Weights of a small GPT-style language model, trained from scratch on English Wikipedia: MLP 768 squared ReLU, 6649 steps.
Each number is 500 + 25 x the weight over its row's rms, rounded and kept within 0 to 999. Layers, rows and columns count from 0. Numbers have three digits each. The size before them is the row's rms in percent of the matrix's.

# up: layer 10 MLP up, 768x192, rms 0.211, rows 36-55, columns 0-63
# down: layer 10 MLP down (transposed), 768x192, rms 0.208, rows 36-55, columns 0-63
up36 106:511509525516462479526473501446552545460506466491502485525462470518529515505518456516518503505499497499482509477527485499538527499462528499466452486515486460513483492524495495497482475493548506
down36 107:497488495508526503473483504500476511456478485482481493470491528485557497523448493561517452500496491551493492476520523513486456526446503519447497477475479544521482495511500532507536512521524529
up37 094:485485500511517485502566505492484430488527532521533493496442533523499476492460519468483506480539472486495493469481544492512496506513484483526509537501555492491498499497557492458510460511491488
down37 102:496484493531492559495516511523496501440508478528487502482469509515505496531534519561503480513497474489504489482493519507509500518504524540476522485495508525502499494509501493516471508491499504
up38 107:472484481469475518472509499471524456489525515484464482518489525471501524465456549492477517467517493518536508506505499535486489555480465503504510493522494456497511490521490471536473495470505452
down38 098:489468494509554496484522519464488493466466481513520501482481511477496483461467489466472508457520470490516505475504490489542519534514490508521518489525473457462559527498526432497482483549489474
up39 104:491499482491475509507483466486491470479503496490522522479536470519491501508484540491438534478487468472515502477503514534498487506487467513531497488535519479513496487475489502491444507518465500
down39 107:468506494518497525501465508495484520451509524478533540505526471520461476546490514507509543548541515507465504517500505513497501538524547480515508495493513495530477529508536557513513521486509547
up40 107:477443527507509493548492482469531440541497460507525477523480496511465542529487467509520518501487516503462463469503544515508517563509488473472473459483564527502479490575518497526459501485544483
down40 108:478431459530502549432519479494575471488524483500499466493490434493473494458493508503521466501489513499506549488484497486483463493516508516485526476524507488485512495489539543450490496468511497
up41 100:527509501537473485501463512442527538503492503476473509489520464520510476488502529540512515508527489534499497510534523466507497475493448493513513483522514524491521538557519498552477461538535512
down41 102:495476538478527504486547507476487495530480529517451510529503519482516465517552500527518489501494488497503518506509541474479512519457497475509479498529517477530475468499465506535498450509531507
up42 106:512524515491517523494521518510528509526515462485510487566511523484491501512524485509538507531527539478475503481500520466502491565521486543500490507471522556498519489499495520495495494485557474
down42 100:491432500505490547540508540508501486479430513507490499522505503496471518466472463477520500493553472505502498480533468518493506532498497547510529501469466516452480480529504485474509511499536468
up43 106:480494521503507511513492545527483558506497480488503511528448470542522538511484476478462512528443515505528470485505502513499491480495500502519539511519455515540512483478497537527528452504506509
down43 103:487507548445503455495477483487562504544530491497542479489512481539525530473497455518507510541527466498520509522544470488521472461492515483474539533466432484507467494491486472505528476470507509
up44 114:488465505517509489513502519494463495486540485513500456503474523543515468437532498495532517503519448507427490481470485537500484474491514511537498461468499533525491493498522539508529471502524505
down44 113:481506507513479497474495496522530540455493500490484507484509479500490537508516490501525481513478478518522467494486478492510447526469523491484500497461501493532496489506498478527520481492516486
up45 102:556574490504495448502515496486505495517474495497508500514519479505500527501536465472495528472488470496513501496491514536509519514510466508491515515501495514513519468476489455455512485426437430
down45 101:512504520489470464505476508472535479491462456480482517492486517518508507448470490534477529513517516482505510483520460517508489494492527518505564481464477489513460480467490501505528487555462436
up46 100:463469539484512460512475533557476450514527503475520491471501478537513498494521506494526472520471543517527504483458499462487525462468471513521505526549519528502480485454513502517493481534532478
down46 093:534509426441537462493502509491455473473486472515484500501537518528512481496456474515465520491490473511509495454519485546496480472516491507517525513538457520473467517487542470449480455493509492
up47 100:491488482524489489508520519500460505531502455475444460488507497523502459471532471491476537483506502477525501515460499503468481492483511497485506502492451534512501540488516494519549526522518407
down47 095:517496544502470507523486540530507489528499489508469490490512505501483499500489509452528480531539470549500501480532486474482544469477511455499537526525505530527488505510521507528517559493463540
up48 109:478528545491495528480471528467511480510524494500501487479511496525523502549478468459504466515520519480475506511473520518484495488574410484525490451465482500501532528525457518502488498513546475
down48 111:497513483508490536522482472510483475499502547484519477539490513503463477507520470485560478504472497512495530487481524536500509496504511478486492476504473460522495484521469502493504500500544452
up49 106:479466513480465507464501504498478451495494470502525522508525499471522508504489521495466514470561490526492467510500502503506492474521500506489534524517525478484541457474531527440507521503517486
down49 104:543527491497484504477496551516483462523499496514499507469494456507564474509506466484483495503489468479519517492495520452508512533446464524467474488514511475499463500500514471508494509473519512
up50 108:479474493468501486522531516551526485523502497527528466459524539552507503509514487486471537516491491531485500473471515509459486465470499493474467543518523451523443502558507511495499544471505504
down50 103:474510537487496480471518533475512523491489453537495486522507463538499511539472501523452510467517485511490524511453494506503496476493486517472477516520496515509514462544531568440517519494507486
up51 099:493549467481501470447494509507496485465502546505521518495519472489517505477498519494541469520468494553499508532508520545531484476487456456519497475484471458511515493488421545491508528522504498
down51 101:499487449496485509514484543497517503497524533516489503489525469486505478529487499473476471507487439503528550529496486453529525483444457528461507461496515432473519529464524498503499507474443491
up52 096:515468487474515474534470527484508503498550517506490515457472487459547469458497490564497511480530519514517469490499496484528534461522507468481494535485534508490551514475521521498479476535524463
down52 098:501547518487513508496516474543501522452535486567503526490533511488513503512508501517498504547499498489496525508535489467471500511469494525548471499473527521489529470461485539483522482487476572
up53 093:481522531475465501488534496486491490492507545465498499510498494469524500472490497543481491464522524474469521496544507497543514465504533556456482466544528516509488487519500552482498504489536521
down53 099:531512509516490522514482506499493540491496493478538490531482489507491510451531479436509521477474500515458534499520548520515474493470483477483484496477542487506553502502508460518485497542490493
up54 091:486494544496492543459487481553483520493528489473486525495513449505560512512526484458465480486512482497521498521496517478471447532474531487520490493538489518518493495495484549472545489515511500
down54 093:518517526534447488537510538482483535520508459483482497503545547487506471487494514485453484481487549458495478489483478446488508497490509537530547496522485513514501483485501488506481492493521495
up55 110:498478554492487482492539485509473505504505507467499452450549448477478498488492503510459484498427481500485539459558530499435512504487532510503474491524528519464508477464517505476532518490480477
down55 109:522525502440454503511476534539468482506500489496519495480538512523504525488479447479488526525491501486486526467497472509465536504511517512533501466505489556500535487489507499477540503504520520